Each number is 128 + 24 x the weight over its row's rms, rounded and kept within 0 to 255. Layers, rows and columns count from 0. Numbers have three digits each. The size before them is the row's rms in percent of the matrix's.

# layer 8 MLP up, 256x64, rms 0.157, rows 243-255, columns 0-63
105:129112115114113119128140122128130155121133099131121100191154135123188163133134111140117169155123129080144085118123114103115146122174131088188137115131134103136139107075148106151114125097113142
110:178111132136159145127129131138112119150159106155144112139093142106116141100154115098123077124108084149138143122134171116125132136117179144171134153102121151140101093129073113119133124067139109
103:170106110114162117112133133121135122139133152118105142170082145133163105128101118143122157103102152120102141153091101130100149106143135152123131135166104137137089097106167134137176072096144165
124:121094128116123122094130174126145148118142121156161134133164094151125121102189126126138096138112160091083112142138100157125140152106134138148103112130114098125128119111144057136182137109106151
092:108114127119125143126088103112144127150115131096116139079134154139154108108143131135170094141124129148164136212132135113101119171181154121092083131098130155120097128154106137127138116136114121
097:132089129134149107114155139100129110118108069173136140149151159098115150133114125113076131133149135129133105132105121084109161118140108106124124129161138157181088133136172134145116157157077119
109:155110121113093106151157101135126147111105144101103158155106163144148135147092132133120113120108111161133121152109171167127086128098146111096145118078112122102132082130164154147163136118161167
088:123115106097134126124152109144092107181122155122163164139143155128113130111165146133093139128123163122133133096162100147117159124125095091134133157102080102096127139112180124143168096143106098
104:137148145144105101153174177137104128126156071123092135118144147120088120095174142125129133159181114100095101129118156154097161109129134110152119147128125109152124138098161123123134102128088126
093:172109127141120149145104096140182140152127093174143109111135120112152136088121159098145137120116142116152136189117149109136126150136133162096132145119150098093106124096132123102139107094118071
103:126138134134129157138127103140132124145108085150152132151097112129132128146136141117168137094114126190129107099094150162139162143111146159118128092161114076076103132115114163152151124105096085
105:080105130139131134158122157159093118180119140088121095135124138123120168112142144127094157116101119106086105158118167127150143133066152170162128140121145142109127134170139107105135129118094119
088:115111124133096103148132110123125156157155102136113142142136138088111127118100140131129106109111101055161126134156158101118143149138108172175116143137136085156140174143087123111126084153158116
# layer 8 MLP down (transposed), 256x64, rms 0.114, rows 243-255, columns 0-63
109:160141118138150164094150154109114142142141106139160132110106149084122108131175101132113127129115166088128161142115146121105139142147088142135108092174125097148120091122118062123129153125084146
148:132123158120159126129137186127179123139111122155088084083132168108131125147158095105161129091123131134162131074120114142099118143133139098130094101113168131122110138112122146149117150095157144
124:133135138106140121103169115145151175109146149146122112166079131132092119120183112146113102171143117131135142109114158107136150098127120110107107176140122111073094094153093149125154119144136115
120:133147139120118097156156123138104128123155157161150169114140069142118132118160130096128126133172105097142108116186071154156145135092129127139143122112112132131128132103106070134111160122102150
085:093168129149118166120116135107156160118127150152128089114116100105155108114116155117128116132144090139097142134112117106132148142117145152114150121191106114111135104088141130149138068186131168
107:105138121139126161167138104098133140158101143108158082133106124130145094136089112181129145124113134137177133108131131065115133123147108119134145095144111164148088146152157124174120136104131089
089:114132161130126098163114193126098138169082133117132113084141167113121092103176141136133157130140133149128121119139124110139121096132102146116132140166106077112130131165097126117158091107155111
101:122145153117130179133130120115140123109092132135141166096133106092101122141150105146132066190172121139149108137099149099097151148108139123144158140074112113128112103146141164111107155133137129
112:094150121148147128145099096127160146130088148162133149114143105156163100092091152134115128144105147112129118115158143082115087101125078153123111147126145152135115143171131127134108139097190114
086:105151126157133117145106128127124131094144152105106143128119121141145131177149148121129103142140113119138137103085103195136141177133076119141094148125110130141204101121138087103123098125118141
095:089123098090093056163146165122089086143182117135131133133126142152112159121152118147144144158154162137132129132158094119123102097111144135148103120154130155099146129124114131103134132119150096
067:099143124126088125155151168126139099099099120112133105121120112134082128124125135111150148127106128147105132114200118108137159087140074133112133121160155134128143129190172122149148119146141092
099:125174143041131096127120150088122135105142156149152129175116125121112116130139153136127094122116146127118136132079113164103121125126129098088140146137121141122134157098141173095122158132128172